python train.py --n_layer=13 --d_model=384 --n_head=6 --n_kv_head=1 --head_dim=64 --d_mlp=768 --vocab_size=14130 --activation="swiglu" --norm="rmsnorm" --norm_place="pre" --norm_eps=1e-05 --positions="rope" --rope_base=10000.0 --rope_fraction=1.0 --qk_norm=false --attn_scale=0.125 --bias="none" --tie_embeddings=false --parallel_block=false --init="uniform" --init_std_qkv=0.018 --init_std_o=0.0 --init_std_up=0.018 --init_std_down=0.0 --optimizer="muon_variant" --lr=0.0159 --lr_mult_down=1.5 --beta1=0.93 --lr_head=0.0111 --warmup_steps=200 --schedule="wsd" --decay_fraction=0.841 --decay_shape="linear" --final_lr_fraction=0.1 --batch_tokens=262144 --seq_len=2048 --doc_mask=false --z_loss=1e-05 --train_tokens=908700000 --steps=3467 --dataset="wikipedia_en"
Each number is 50 + 10 x the weight over its row's rms, rounded and kept within 0 to 99. Layers, rows and columns count from 0. The size before them is the row's rms in percent of the matrix's.

# layer 2 attention output, 384x384, rms 0.0792, rows 0-213, columns 32-63
096:58 53 56 55 40 51 65 48 44 45 55 60 67 34 60 37 44 45 65 43 52 37 59 63 72 67 34 38 59 58 55 56
103:55 50 35 34 58 48 67 59 44 54 46 40 55 36 41 54 59 56 55 41 58 63 46 46 41 54 65 34 61 39 52 53
113:49 55 58 40 38 47 63 54 58 43 60 54 61 61 55 78 38 62 59 50 43 67 45 47 56 62 50 46 48 25 64 47
104:64 55 49 47 40 52 53 43 53 46 49 56 54 49 52 56 36 43 42 51 57 37 52 54 52 59 57 44 54 54 47 39
094:47 53 51 35 40 54 48 47 64 52 35 41 48 59 52 44 45 46 48 62 65 41 40 34 49 41 57 46 48 54 52 43
100:40 61 65 32 54 36 60 41 54 42 35 42 47 61 55 47 44 47 48 54 48 50 44 49 42 68 49 51 58 59 62 59
093:47 45 61 46 46 44 32 41 58 57 45 63 44 43 44 70 31 33 56 50 58 49 49 59 58 42 58 58 54 51 47 41
100:45 55 46 42 54 53 50 53 52 57 66 49 61 43 45 59 54 51 54 76 46 55 35 51 51 43 55 38 44 44 35 46
103:65 58 48 60 37 51 67 59 45 61 36 56 60 42 47 62 38 71 52 52 60 56 38 57 34 37 67 53 39 43 53 49
104:46 48 56 47 40 58 56 36 55 47 45 61 60 59 51 39 54 41 38 67 63 47 57 37 50 53 42 57 25 51 59 31
099:58 64 47 61 54 36 63 45 36 47 53 57 43 52 41 57 50 57 73 37 55 65 42 42 63 54 54 58 59 45 55 40
097:44 33 43 42 61 55 59 47 59 51 47 38 62 47 33 62 47 50 47 45 48 50 77 56 42 44 46 56 54 53 48 40
096:40 54 62 48 41 36 54 42 42 39 60 57 40 50 43 44 40 67 51 64 56 60 37 50 51 54 44 40 59 51 44 45
097:55 55 50 51 42 47 43 51 45 40 59 50 51 62 43 65 44 58 57 42 63 62 55 58 42 48 42 45 61 64 48 61
102:52 51 58 52 34 50 43 52 43 43 46 40 48 55 52 53 29 59 46 44 51 45 38 37 60 48 53 62 63 55 65 71
105:60 49 61 33 54 25 46 58 31 40 49 45 51 54 64 55 44 57 49 35 65 57 39 44 34 37 36 56 53 48 47 66
098:36 43 51 54 57 56 69 45 64 43 66 61 61 66 48 67 46 50 48 39 46 58 40 40 55 32 48 44 43 40 54 49
096:50 41 35 46 61 50 59 45 46 50 39 65 28 51 35 47 64 60 60 40 50 82 43 55 62 50 46 68 60 47 61 46
140:46 68 56 60 43 48 58 43 66 48 52 45 42 68 56 53 36 40 61 51 52 40 34 66 60 65 44 46 69 33 54 39
100:54 58 40 62 47 66 40 54 48 55 45 46 50 38 50 63 49 61 37 43 43 44 53 52 46 39 51 46 57 44 43 38
102:48 39 49 29 65 60 45 35 59 55 67 45 61 53 34 52 45 53 52 66 64 39 46 53 53 53 39 54 53 61 55 52
094:32 43 50 47 45 43 32 62 45 62 36 39 55 36 69 50 39 68 50 54 55 42 60 58 62 41 54 50 54 60 28 46
095:43 61 50 56 36 49 51 56 49 60 56 61 66 40 56 49 41 37 49 42 51 45 53 56 55 53 55 58 56 47 45 58
095:45 51 52 40 50 50 57 50 67 59 52 45 47 62 60 60 62 56 53 48 50 58 45 52 32 70 60 51 54 55 56 50
096:40 51 50 50 63 48 48 61 38 51 55 51 45 43 47 42 41 57 65 34 55 53 36 53 58 43 48 44 54 53 42 61
101:55 65 58 55 27 48 49 48 70 41 48 51 48 36 54 42 58 62 41 51 45 54 53 65 53 64 36 46 65 52 46 52
104:58 60 44 66 55 36 56 58 40 53 60 69 46 61 62 50 51 51 60 57 55 32 64 51 52 58 48 50 47 31 62 54
102:55 39 47 46 59 54 50 38 37 54 57 51 37 55 42 56 54 53 48 52 44 47 60 58 43 40 35 68 44 44 44 36
096:47 65 41 47 64 56 51 52 49 52 52 33 57 49 41 71 39 58 55 71 51 63 50 58 47 46 48 30 47 60 42 57
096:40 49 56 65 71 38 48 35 50 66 49 55 51 57 37 60 42 53 52 48 46 64 53 66 43 54 54 50 53 38 47 56
101:52 59 53 47 50 67 46 45 50 58 73 44 66 46 54 45 70 52 25 47 28 53 31 61 51 45 49 67 60 54 42 63
097:39 38 39 39 30 49 45 50 55 48 64 61 41 51 39 45 43 79 53 48 63 58 71 36 34 55 39 44 57 49 33 56
106:57 56 44 70 48 46 46 57 58 56 66 44 45 42 39 54 58 38 46 63 50 42 61 38 60 36 53 59 65 52 56 47
093:60 50 67 64 59 35 49 47 40 56 56 48 44 55 58 65 56 58 49 63 46 62 50 45 46 56 53 57 42 53 39 58
102:53 65 47 40 41 54 42 52 58 47 73 29 67 45 67 45 49 55 45 44 60 52 53 38 62 59 71 45 46 55 54 51
093:40 48 33 32 57 38 45 50 52 50 58 67 57 58 50 50 43 56 38 57 48 53 45 45 45 53 53 43 41 45 39 55
102:49 54 56 67 60 65 51 52 51 50 52 43 66 47 59 30 51 36 30 57 56 59 51 52 48 47 53 48 65 60 36 36
104:50 51 38 41 48 54 63 51 52 64 34 41 47 43 59 70 51 57 51 42 36 45 54 44 42 51 70 65 58 69 61 55
098:59 65 65 44 59 57 50 50 33 50 40 33 40 57 35 51 41 45 44 42 50 57 44 55 60 48 56 58 59 55 58 49
101:51 65 51 55 42 42 49 55 46 46 62 49 41 46 41 56 50 46 45 45 49 46 50 60 42 60 44 57 51 56 63 42
094:59 45 44 57 49 41 58 47 47 53 63 40 48 56 65 43 51 49 64 53 57 56 40 60 46 46 44 42 50 45 55 50
097:47 57 57 37 62 42 41 57 57 58 42 45 48 52 27 63 47 55 39 47 55 43 54 53 57 50 54 63 27 59 45 43
092:45 56 38 35 63 63 52 39 40 41 60 38 48 60 46 49 39 49 50 51 42 45 44 54 44 49 44 41 43 62 49 44
101:34 69 38 44 53 59 49 61 53 41 50 43 67 51 47 50 58 44 55 67 43 41 55 44 55 47 50 55 66 58 49 65
100:53 51 45 50 47 65 30 61 55 47 41 28 31 40 38 42 69 52 52 34 42 64 53 54 48 35 61 43 49 54 62 46
106:46 32 56 57 47 40 42 50 60 64 54 46 43 62 44 59 46 47 53 66 43 29 46 30 42 76 50 45 48 63 53 53
112:46 56 58 67 47 72 36 56 59 59 55 42 54 50 50 47 49 39 48 61 27 54 36 69 53 52 36 57 51 49 38 53
091:39 34 68 39 66 70 40 68 25 41 51 42 53 54 53 48 65 42 51 56 61 38 59 78 52 47 41 58 58 55 54 61
100:56 53 41 62 47 46 39 63 41 52 54 44 60 39 40 64 37 65 61 51 53 55 48 38 35 48 30 54 52 45 56 66
099:42 52 45 54 40 49 49 53 51 50 49 54 46 62 41 49 33 46 36 55 40 47 30 43 34 55 46 52 67 51 35 46
094:53 41 45 65 47 52 55 38 43 55 32 56 62 46 63 60 46 51 32 53 58 37 55 49 45 39 54 40 42 32 58 45
103:47 48 71 31 59 49 40 37 49 41 51 53 56 49 48 29 37 45 43 63 51 40 55 54 51 53 58 35 32 50 44 40
102:70 43 41 60 38 58 51 37 64 50 49 47 49 58 42 45 49 29 64 52 52 45 40 38 40 49 48 40 57 40 48 63
094:39 54 48 46 66 54 40 59 45 46 42 51 59 48 60 43 53 45 57 52 49 48 42 62 67 57 59 59 57 60 53 56
108:56 38 50 58 46 48 57 41 43 68 51 41 60 47 39 57 41 38 60 45 42 56 37 50 46 48 51 51 51 44 55 68
102:39 35 63 56 55 40 50 46 37 51 52 50 47 49 59 65 32 37 51 52 42 54 49 53 54 46 39 54 50 59 57 48
100:49 49 57 56 41 60 46 50 33 65 44 59 58 47 64 50 52 46 54 32 61 42 64 48 51 50 54 35 43 42 41 40
103:42 52 49 46 50 52 48 44 49 49 51 59 38 54 62 56 66 66 64 38 49 45 61 44 55 41 55 57 35 37 24 48
096:45 47 41 50 51 52 58 42 51 42 55 52 51 61 59 38 52 55 43 45 47 40 50 47 45 62 51 46 53 36 55 47
095:54 56 43 64 56 44 42 57 27 54 42 65 29 50 46 37 49 50 52 57 60 42 56 47 49 52 43 49 52 52 56 61
101:50 50 55 73 49 53 56 63 61 58 58 41 52 48 51 36 41 40 34 63 57 39 53 44 40 43 56 50 33 61 58 52
107:53 49 45 42 54 49 36 55 50 38 57 69 46 43 32 54 54 37 42 49 46 50 40 71 67 45 39 38 30 45 35 48
099:48 56 21 66 56 46 64 54 44 53 51 32 58 58 62 52 62 71 57 33 30 53 40 41 43 50 70 47 58 49 31 74
104:54 49 29 49 53 52 36 47 55 44 54 67 46 59 62 41 50 38 57 65 60 49 41 48 33 60 49 38 54 49 51 47
101:59 23 47 50 55 55 55 39 38 40 44 34 59 48 49 43 47 60 34 58 43 61 36 43 47 45 67 50 45 53 48 49
103:50 50 62 42 49 39 56 60 59 55 48 52 47 42 45 37 44 68 52 66 36 30 45 69 59 60 56 52 55 43 59 46
099:44 39 53 44 52 47 41 46 43 47 60 50 63 45 58 57 66 48 50 40 40 62 39 47 47 68 42 68 50 43 61 60
105:57 63 54 26 58 57 56 61 37 54 44 34 57 51 60 52 50 61 53 41 34 55 67 55 47 61 43 52 47 59 40 54
100:59 51 47 45 54 46 60 50 50 41 53 39 41 38 45 39 50 60 36 60 50 44 61 50 44 55 47 59 43 45 43 48
117:47 42 36 61 32 31 51 38 40 53 34 29 33 37 50 48 41 48 43 64 51 47 37 40 42 32 48 39 45 66 64 53
092:61 62 56 45 44 49 49 66 46 54 69 51 60 53 67 36 42 55 50 42 54 45 34 55 49 39 50 48 40 62 37 37
099:50 51 43 54 61 60 42 48 74 37 36 49 61 50 43 55 47 17 56 44 38 64 44 42 43 50 45 55 43 46 57 68
101:60 27 39 42 43 57 49 56 57 47 56 66 55 55 56 42 71 50 52 54 54 44 42 54 43 42 53 50 58 45 62 48
097:50 55 35 45 55 68 60 36 37 62 53 45 62 57 50 47 54 39 52 52 48 43 37 28 66 44 41 49 60 44 46 41
097:51 52 70 31 58 53 47 45 49 61 34 58 57 43 40 46 51 58 51 34 46 39 53 37 57 38 53 38 52 39 54 37
103:53 43 57 41 28 44 56 58 47 51 52 50 36 65 55 47 56 67 44 47 67 40 59 43 54 42 37 50 31 44 69 51
099:37 51 64 56 52 27 55 43 44 45 55 42 45 47 58 48 42 53 65 54 40 43 48 51 58 57 54 63 43 36 65 66
097:49 65 49 41 34 56 65 55 44 39 47 41 52 57 64 45 41 47 53 38 54 47 61 45 65 44 43 54 46 47 44 46
101:44 45 47 57 54 43 47 42 52 43 40 60 39 47 64 46 46 51 58 43 36 50 59 50 53 52 43 39 47 53 26 37
094:49 40 46 48 50 35 31 53 69 36 51 43 51 36 66 19 56 42 45 52 57 52 62 33 44 41 50 53 49 43 40 44
090:44 43 76 58 43 64 44 55 54 53 65 55 42 39 34 59 45 37 38 36 39 40 54 44 55 58 56 53 58 65 51 53
102:41 54 33 59 43 61 67 40 36 40 41 60 57 67 61 60 47 50 52 71 34 57 54 54 50 39 58 65 48 62 44 42
100:52 48 49 49 54 63 55 41 69 48 49 53 46 45 59 59 30 49 47 51 52 43 50 44 48 70 36 62 57 58 51 50
094:49 71 51 22 43 45 45 60 42 61 58 34 58 59 56 56 57 64 46 73 51 48 35 49 40 52 42 38 43 45 42 43
100:52 62 62 67 40 56 60 53 43 46 61 41 50 41 57 53 48 54 42 67 53 60 44 52 64 47 63 76 56 54 60 66
108:62 40 57 49 37 53 51 68 43 31 54 44 60 60 70 51 57 53 32 46 57 45 52 55 48 69 37 57 57 56 45 61
105:42 53 53 26 50 70 68 64 53 47 53 42 45 39 46 51 42 43 50 53 38 57 45 62 63 51 47 45 43 38 45 51
107:49 39 54 43 45 37 33 62 34 38 51 39 40 56 47 46 53 58 58 46 69 66 43 59 34 46 55 61 53 46 50 53
097:46 49 59 65 40 37 38 43 38 47 52 46 56 43 59 57 42 42 43 48 65 63 38 39 54 42 42 62 50 43 46 54
091:38 47 43 56 64 53 64 37 39 32 39 39 39 55 36 50 52 52 69 49 66 48 45 57 49 41 50 52 54 40 67 41
100:61 37 35 52 65 34 49 44 54 54 48 47 51 60 39 52 51 60 38 56 61 37 65 62 43 50 51 51 67 57 56 50
107:40 50 73 37 50 43 54 54 62 45 53 64 44 52 50 54 39 35 39 51 39 37 61 51 65 50 52 53 57 44 66 38
103:51 62 40 42 34 51 50 54 66 55 59 54 49 52 58 61 61 43 45 49 46 45 56 31 53 65 52 35 48 66 52 55
096:43 43 43 44 42 35 44 57 42 59 47 55 35 53 40 57 52 43 55 43 33 64 52 45 43 52 55 65 41 52 54 70
105:36 59 42 57 46 65 50 38 44 56 63 44 42 42 47 40 36 54 49 55 35 55 69 51 55 60 38 40 63 50 55 62
095:42 37 47 48 61 50 42 45 56 56 49 52 48 70 46 54 53 37 42 68 43 49 60 53 69 68 52 65 44 54 56 48
096:62 45 41 49 46 56 38 59 48 69 55 45 55 37 44 24 54 48 45 45 59 43 54 58 36 35 47 38 49 43 51 53
096:43 51 57 37 51 57 54 43 53 46 64 49 70 43 52 52 54 44 35 42 60 44 55 49 45 49 43 46 56 47 59 42
105:40 39 49 52 65 48 57 39 43 51 38 57 51 58 52 50 52 58 42 42 64 51 54 52 47 29 58 49 43 48 36 53
105:57 46 57 45 48 47 54 50 48 50 56 32 45 39 52 52 52 60 44 60 53 58 40 66 51 46 48 52 54 54 53 62
101:41 47 42 45 79 57 45 53 35 60 57 52 57 72 40 49 59 67 45 38 69 45 57 63 59 53 64 79 53 45 29 45
102:48 53 39 49 54 62 69 42 21 52 72 47 58 60 65 47 53 64 54 70 31 52 41 54 45 49 36 38 30 44 60 65
102:39 53 44 69 40 45 51 36 65 48 40 49 29 41 40 55 49 41 52 62 49 72 57 34 49 47 48 59 58 53 52 65
099:52 39 61 44 54 51 43 56 49 41 59 57 52 39 45 55 43 52 42 57 37 40 60 50 68 53 38 54 59 39 47 43
116:42 57 61 58 42 60 43 46 59 50 72 41 52 46 34 41 44 55 53 45 53 60 41 43 61 55 55 60 62 62 60 35
098:52 64 60 61 47 53 45 47 56 50 59 54 59 48 59 67 53 43 48 66 40 56 33 56 53 51 53 42 44 55 52 62
093:61 52 55 61 58 52 60 52 52 54 49 63 65 61 29 56 59 61 54 52 50 39 59 48 52 73 54 42 50 43 49 64
111:43 57 43 41 45 47 61 49 46 53 60 62 44 47 53 31 47 51 48 47 47 64 50 52 52 45 57 57 51 49 46 54
102:58 42 61 39 67 55 64 53 37 61 46 51 43 35 41 47 65 60 55 34 60 42 52 51 40 47 57 54 46 57 59 54
098:51 52 65 44 51 60 25 60 45 47 58 57 51 37 58 43 69 58 34 48 34 39 54 42 51 55 50 44 42 63 50 33
095:40 44 45 67 31 45 48 32 52 49 57 42 58 55 42 42 42 57 49 52 53 68 39 48 47 48 51 43 66 44 48 37
100:49 73 37 48 58 48 32 42 64 53 63 74 47 54 48 36 61 55 54 23 50 51 56 39 56 54 42 48 57 31 36 61
098:51 55 42 51 61 37 41 43 46 48 44 44 49 33 40 33 42 47 46 55 40 67 51 48 49 51 66 49 66 51 49 53
098:59 54 53 64 51 35 28 47 51 46 61 62 59 44 54 44 52 70 49 48 60 49 70 47 48 46 55 37 61 46 53 41
093:52 47 36 44 54 56 42 53 47 46 35 50 61 46 44 39 60 60 56 53 58 47 65 50 46 50 48 64 70 31 43 51
095:54 63 57 53 43 56 37 53 44 37 47 29 50 45 60 41 58 39 61 41 53 57 48 60 38 53 65 49 68 48 56 32
096:59 59 58 38 52 47 47 48 42 43 52 61 55 35 48 35 55 43 52 45 55 43 44 45 36 69 40 56 49 47 32 37
105:48 55 36 53 60 48 46 48 45 49 35 57 41 46 50 44 51 40 76 44 55 60 35 50 38 48 51 43 58 51 60 50
099:45 54 53 50 46 50 52 51 36 53 52 43 56 47 59 44 54 59 68 65 32 40 47 64 53 54 48 37 33 41 54 62
098:44 36 40 43 40 62 41 56 44 50 52 49 49 60 46 44 66 52 50 65 50 52 48 46 42 47 70 43 47 57 45 61
098:42 42 49 38 69 63 56 27 35 61 34 61 50 58 47 55 42 47 46 42 64 50 64 50 49 49 65 44 33 38 55 68
097:59 43 46 50 52 55 49 51 47 60 57 42 77 58 55 45 48 48 53 51 37 57 49 63 41 60 64 53 60 42 35 64
100:53 64 46 55 60 58 51 58 60 61 50 57 45 55 65 44 56 42 42 50 34 47 22 60 33 54 61 39 62 55 59 64
101:44 52 42 51 45 62 56 45 62 38 49 41 40 72 57 60 56 37 55 53 51 55 59 47 48 44 48 40 45 44 47 60
100:52 41 69 57 50 46 51 60 40 48 46 47 42 27 47 57 57 44 35 66 50 28 59 56 59 78 60 50 50 66 51 48
105:49 46 56 47 51 63 42 47 52 53 56 58 61 41 59 30 47 49 52 41 52 50 50 58 43 42 36 53 64 48 59 56
092:47 47 41 53 65 47 48 47 45 48 56 44 61 54 48 53 51 59 45 49 40 40 50 54 47 32 46 61 72 38 43 54
101:65 52 54 50 43 56 49 38 46 43 42 48 56 50 54 50 39 35 38 46 40 49 38 52 37 30 39 43 50 61 66 57
110:41 62 49 39 37 56 39 55 45 37 49 45 45 50 58 60 48 58 42 57 52 45 57 51 62 35 67 33 37 48 44 41
105:61 53 55 49 53 69 51 40 37 53 50 55 42 62 44 61 66 48 48 48 53 65 60 34 44 39 48 34 53 56 54 54
106:36 46 58 64 48 32 42 50 58 53 55 53 55 50 65 56 38 51 62 48 48 50 47 45 52 35 45 68 48 56 45 51
095:47 62 36 52 46 66 50 55 43 36 52 35 42 38 38 30 59 66 59 40 53 43 53 54 56 40 41 69 63 53 38 40
101:48 43 50 40 38 57 55 64 46 51 55 39 43 40 50 65 43 46 48 67 60 46 48 49 56 43 48 54 50 45 48 44
101:47 70 65 35 53 54 39 50 48 47 41 39 62 41 51 36 43 37 45 40 55 55 46 67 47 53 63 47 50 76 45 49
098:41 52 60 65 47 44 65 45 42 34 45 59 55 58 59 61 42 42 49 50 48 42 53 41 50 35 62 55 47 46 42 61
101:54 45 45 36 62 31 53 43 50 42 54 59 51 57 54 46 49 54 49 54 66 48 56 53 39 58 53 58 35 53 59 49
096:51 64 53 44 58 45 43 37 36 43 55 38 52 46 48 39 57 58 50 37 53 37 38 73 59 49 59 27 60 56 43 52
104:47 46 44 54 54 56 37 52 71 38 56 52 48 76 54 47 63 57 61 44 47 52 39 54 49 45 56 43 56 43 47 53
102:67 53 37 64 65 44 52 44 32 43 47 51 46 34 47 43 38 47 37 52 53 69 46 55 46 55 48 42 38 68 56 61
097:48 55 40 35 42 53 30 45 34 57 55 40 45 41 27 59 55 43 58 54 44 56 48 51 52 53 58 34 62 57 37 47
100:41 59 62 65 58 69 72 73 48 57 45 37 44 72 48 50 62 53 30 45 32 34 69 52 56 42 46 69 37 53 41 38
103:61 47 46 62 42 58 44 56 52 45 48 48 58 43 60 46 42 54 59 62 41 51 37 30 60 57 41 42 48 42 62 51
113:47 45 37 53 40 46 46 39 31 37 52 58 50 43 60 55 36 69 64 46 56 45 46 44 41 37 35 55 51 48 48 50
104:58 53 39 45 45 41 41 53 60 50 60 59 39 47 48 58 44 50 51 40 62 51 48 57 40 54 46 47 58 40 43 35
100:47 48 43 43 35 40 57 39 59 55 42 44 51 45 42 53 42 63 49 54 51 38 53 39 59 57 52 58 54 40 55 46
101:57 43 54 50 50 51 47 50 56 44 44 48 48 64 43 61 47 52 53 40 56 51 49 40 50 50 46 39 55 44 67 45
110:49 50 46 70 39 44 64 68 52 42 52 53 59 47 58 52 29 53 59 38 44 51 44 71 56 66 47 55 65 42 62 59
097:33 44 58 38 52 35 48 50 69 37 44 37 50 63 63 52 53 41 54 60 52 67 50 56 65 47 62 48 47 31 49 43
101:52 51 55 53 63 44 48 56 53 52 63 46 54 37 41 45 33 61 59 58 46 52 40 49 41 60 55 56 51 58 50 61
097:44 56 45 70 58 41 39 51 57 47 52 67 38 55 51 47 43 56 62 42 51 60 52 42 52 36 64 46 65 42 68 55
094:52 55 52 53 34 42 47 48 51 44 50 51 61 51 56 60 29 48 55 49 69 43 46 42 42 40 66 57 41 39 66 51
096:49 44 54 44 45 58 51 64 39 46 52 27 61 48 45 37 57 48 50 58 52 54 52 59 51 56 54 40 62 61 44 51
098:59 34 49 58 48 26 59 26 60 60 49 53 36 52 41 66 56 64 53 45 31 51 50 51 39 48 51 33 30 54 37 48
095:55 48 59 60 57 44 41 56 59 45 63 34 44 49 47 37 46 78 53 39 42 28 62 33 46 52 42 44 44 58 61 53
100:50 49 30 60 62 54 49 53 43 30 56 50 53 62 49 36 60 48 52 51 33 57 29 40 40 40 45 34 36 56 53 42
093:52 53 36 51 49 44 47 28 59 40 41 38 55 40 24 40 47 53 50 50 77 42 68 33 46 49 48 51 46 61 50 37
107:51 47 44 49 46 51 70 62 50 41 55 46 60 59 56 55 42 47 51 48 42 61 42 54 54 51 51 51 38 61 47 45
099:51 45 43 48 42 45 54 48 53 63 54 51 57 40 46 53 41 51 69 52 57 39 61 50 59 44 44 49 41 45 47 60
107:48 50 58 64 53 66 47 43 57 44 38 46 48 45 50 39 58 46 52 49 51 56 57 40 70 56 45 55 64 66 43 56
108:47 55 53 22 56 60 50 49 51 57 53 51 33 42 47 63 58 58 38 56 50 33 62 49 65 46 65 53 56 62 54 53
102:49 53 51 55 65 47 48 54 52 57 47 38 59 56 52 49 65 53 54 39 58 53 43 39 60 57 45 49 57 53 46 47
104:56 56 56 25 30 42 42 50 57 45 48 36 44 39 45 57 58 53 44 54 50 61 65 50 53 51 39 71 43 62 50 54
101:56 54 70 54 57 55 64 33 61 52 40 42 49 55 49 52 44 44 45 45 38 45 48 48 60 63 45 51 51 41 57 41
098:43 68 46 43 60 53 39 56 49 61 38 59 68 39 57 45 52 36 43 31 51 31 61 48 52 63 63 56 41 58 36 43
100:39 44 52 38 56 42 38 43 40 35 54 41 48 60 40 51 56 49 63 58 44 61 27 50 47 49 48 46 41 46 53 57
093:54 51 48 53 56 49 46 64 51 54 42 43 53 41 63 35 41 51 65 54 39 44 54 53 40 63 50 60 51 70 56 41
099:35 52 52 45 61 62 52 61 46 44 43 54 48 43 48 37 48 66 49 56 33 35 60 57 50 44 54 62 49 54 45 52
104:33 37 46 43 52 37 48 56 48 62 43 56 48 57 57 38 39 52 43 64 49 50 48 52 31 38 60 47 47 50 48 57
095:50 45 46 49 41 57 62 63 51 38 50 70 48 55 22 68 53 53 52 65 58 42 42 58 56 54 59 53 65 54 43 34
090:45 41 36 37 45 49 34 66 45 46 41 50 42 59 45 58 47 50 60 37 65 54 46 46 44 39 56 41 52 69 51 52
099:44 36 60 51 50 47 50 63 48 50 76 57 61 60 63 51 59 64 50 41 50 55 37 76 58 51 65 50 59 44 56 69
097:47 44 58 40 61 51 50 53 49 55 64 44 52 44 67 60 58 44 61 53 52 59 41 32 60 51 48 35 56 50 61 44
099:42 58 63 51 42 67 50 50 59 45 51 43 53 59 57 63 44 52 33 46 41 53 46 46 41 47 37 45 41 41 59 33
096:57 54 46 67 48 72 43 41 42 41 54 46 43 61 39 45 65 36 48 44 42 45 51 55 49 36 38 52 40 53 76 58
101:46 44 47 51 54 46 48 53 58 52 53 54 54 55 60 58 60 38 50 54 55 48 36 42 54 34 48 28 50 46 49 56
094:50 55 65 55 57 44 58 51 50 59 55 53 48 36 29 43 42 64 49 53 44 50 56 56 65 44 46 52 60 51 48 46
094:47 51 35 72 49 55 41 61 36 57 53 36 43 51 41 59 57 54 52 55 24 44 47 52 63 63 49 67 62 55 62 68
093:52 51 36 29 37 42 53 46 51 37 40 60 47 53 44 68 57 47 73 36 58 40 60 54 45 56 52 48 49 31 33 44
102:61 53 37 57 68 52 40 56 37 56 54 42 34 49 38 58 51 53 42 52 49 64 52 62 49 51 66 48 52 57 37 45
098:38 46 49 46 45 45 49 56 53 39 41 50 53 50 36 46 47 48 40 57 45 75 32 69 53 57 63 61 75 61 52 48
099:46 51 52 52 39 48 42 63 52 48 51 48 51 64 44 55 53 65 43 64 58 39 44 51 57 46 40 51 60 44 42 51
102:44 38 49 49 45 57 38 40 48 38 57 65 63 69 37 62 58 59 49 69 54 59 51 42 38 48 48 77 58 45 55 37
099:38 40 61 52 56 60 51 52 42 39 37 49 40 42 41 60 68 63 41 74 55 29 66 37 45 47 54 55 26 52 49 49
099:38 42 55 39 61 58 46 46 57 48 49 58 71 64 67 56 61 39 62 55 54 42 48 48 65 53 62 42 44 75 54 35
104:40 57 49 53 60 49 46 47 59 54 35 67 43 56 53 46 27 57 69 54 46 45 56 50 61 50 44 37 51 52 58 52
093:67 46 63 55 42 62 49 56 28 26 66 46 61 56 57 46 40 56 54 55 43 50 31 56 44 43 39 69 43 42 47 44
098:42 57 48 46 46 44 58 54 60 41 48 39 59 56 45 39 46 47 52 53 56 32 54 42 56 51 49 60 53 42 48 48
092:55 46 49 44 67 45 19 51 45 38 54 50 59 57 63 48 42 46 49 33 36 42 53 42 48 51 46 50 53 48 66 55
101:54 50 48 63 57 84 56 42 45 54 50 62 41 54 37 46 59 48 46 56 48 51 52 53 55 48 33 46 47 57 42 35
103:42 40 45 31 48 54 54 40 44 40 48 47 60 54 59 52 49 40 58 46 55 47 51 39 65 46 46 42 39 65 39 53
090:63 52 51 56 52 63 41 53 55 68 47 50 30 37 41 45 70 54 38 45 31 50 69 40 46 44 48 38 28 58 44 45
101:36 54 31 56 37 55 57 66 49 62 54 54 71 52 50 70 64 49 63 54 63 40 66 62 55 54 48 35 34 49 48 46
097:38 60 57 61 53 71 51 35 52 34 55 56 59 63 51 50 46 36 42 63 44 55 29 48 66 49 48 60 46 47 50 45
094:40 40 42 63 51 59 58 56 51 50 50 53 43 50 56 58 46 49 48 52 49 52 36 67 65 46 35 53 46 34 53 57
102:56 52 56 60 56 53 43 67 65 44 47 53 52 51 40 41 48 64 47 54 41 68 49 46 69 40 60 42 55 63 53 54
097:60 61 52 47 46 44 63 41 61 46 37 58 43 35 50 58 43 57 54 60 50 63 57 56 50 33 38 59 48 46 51 46
098:51 58 62 57 59 52 56 51 60 49 41 47 56 39 52 64 43 53 52 65 50 59 60 66 48 59 49 40 43 54 51 48
094:58 38 50 57 50 43 61 39 57 52 47 47 52 61 57 57 60 32 47 62 39 67 39 32 34 57 44 47 44 51 51 50
105:42 52 46 43 51 48 63 44 48 54 44 50 68 54 47 49 50 48 51 69 63 69 53 56 53 41 60 64 58 49 53 55
107:56 37 61 52 62 50 50 22 58 58 47 47 52 46 56 69 44 58 56 47 57 40 68 52 47 63 55 40 30 49 48 40
097:61 40 60 59 43 49 52 36 59 52 36 51 39 40 45 54 63 51 50 60 66 31 59 47 52 40 68 34 49 44 47 23
093:64 56 41 44 52 44 46 54 46 49 41 60 34 69 49 58 52 58 58 42 61 43 49 56 47 53 55 58 51 39 57 52
102:56 76 50 44 47 71 55 57 57 46 53 43 42 41 53 36 66 45 54 46 60 50 48 36 35 39 28 52 59 70 56 47
094:38 60 38 54 47 61 43 49 51 49 53 46 63 53 37 35 53 54 36 55 52 41 47 62 68 59 54 39 45 53 37 58
092:50 65 59 67 49 61 53 48 35 51 42 53 43 54 50 30 54 61 54 48 53 39 50 44 51 60 52 62 72 40 61 45
108:52 48 44 51 52 47 51 41 54 43 69 54 42 44 62 37 49 46 56 46 55 52 53 54 51 43 51 36 56 61 54 69
099:50 53 28 52 36 59 62 72 51 50 51 37 64 51 81 56 73 59 48 60 49 71 51 57 43 45 39 54 39 51 60 59
094:56 64 45 44 40 63 41 41 60 66 40 36 46 50 29 57 63 46 37 49 40 52 60 48 49 38 54 60 49 50 54 24
095:69 45 40 36 33 64 48 58 43 47 52 39 46 42 48 30 57 47 53 77 49 42 58 60 51 52 46 56 52 61 42 49
097:40 61 56 53 56 35 39 49 26 54 36 47 39 39 28 52 52 46 60 47 63 59 49 55 51 35 53 36 55 43 53 52
096:38 40 33 70 47 61 57 56 62 55 40 53 64 46 53 38 42 46 44 69 56 52 47 57 49 50 46 42 58 36 38 44
097:48 59 47 49 47 47 49 43 44 48 50 57 62 54 66 39 87 42 51 42 57 46 67 43 54 40 44 46 54 40 44 54
100:64 50 43 51 64 57 37 57 60 50 41 47 54 45 45 61 39 49 42 55 42 39 54 42 58 63 57 64 41 62 61 48
102:41 44 82 38 56 53 34 52 42 68 54 55 52 41 51 36 63 51 47 50 43 49 56 74 51 43 50 50 31 46 60 39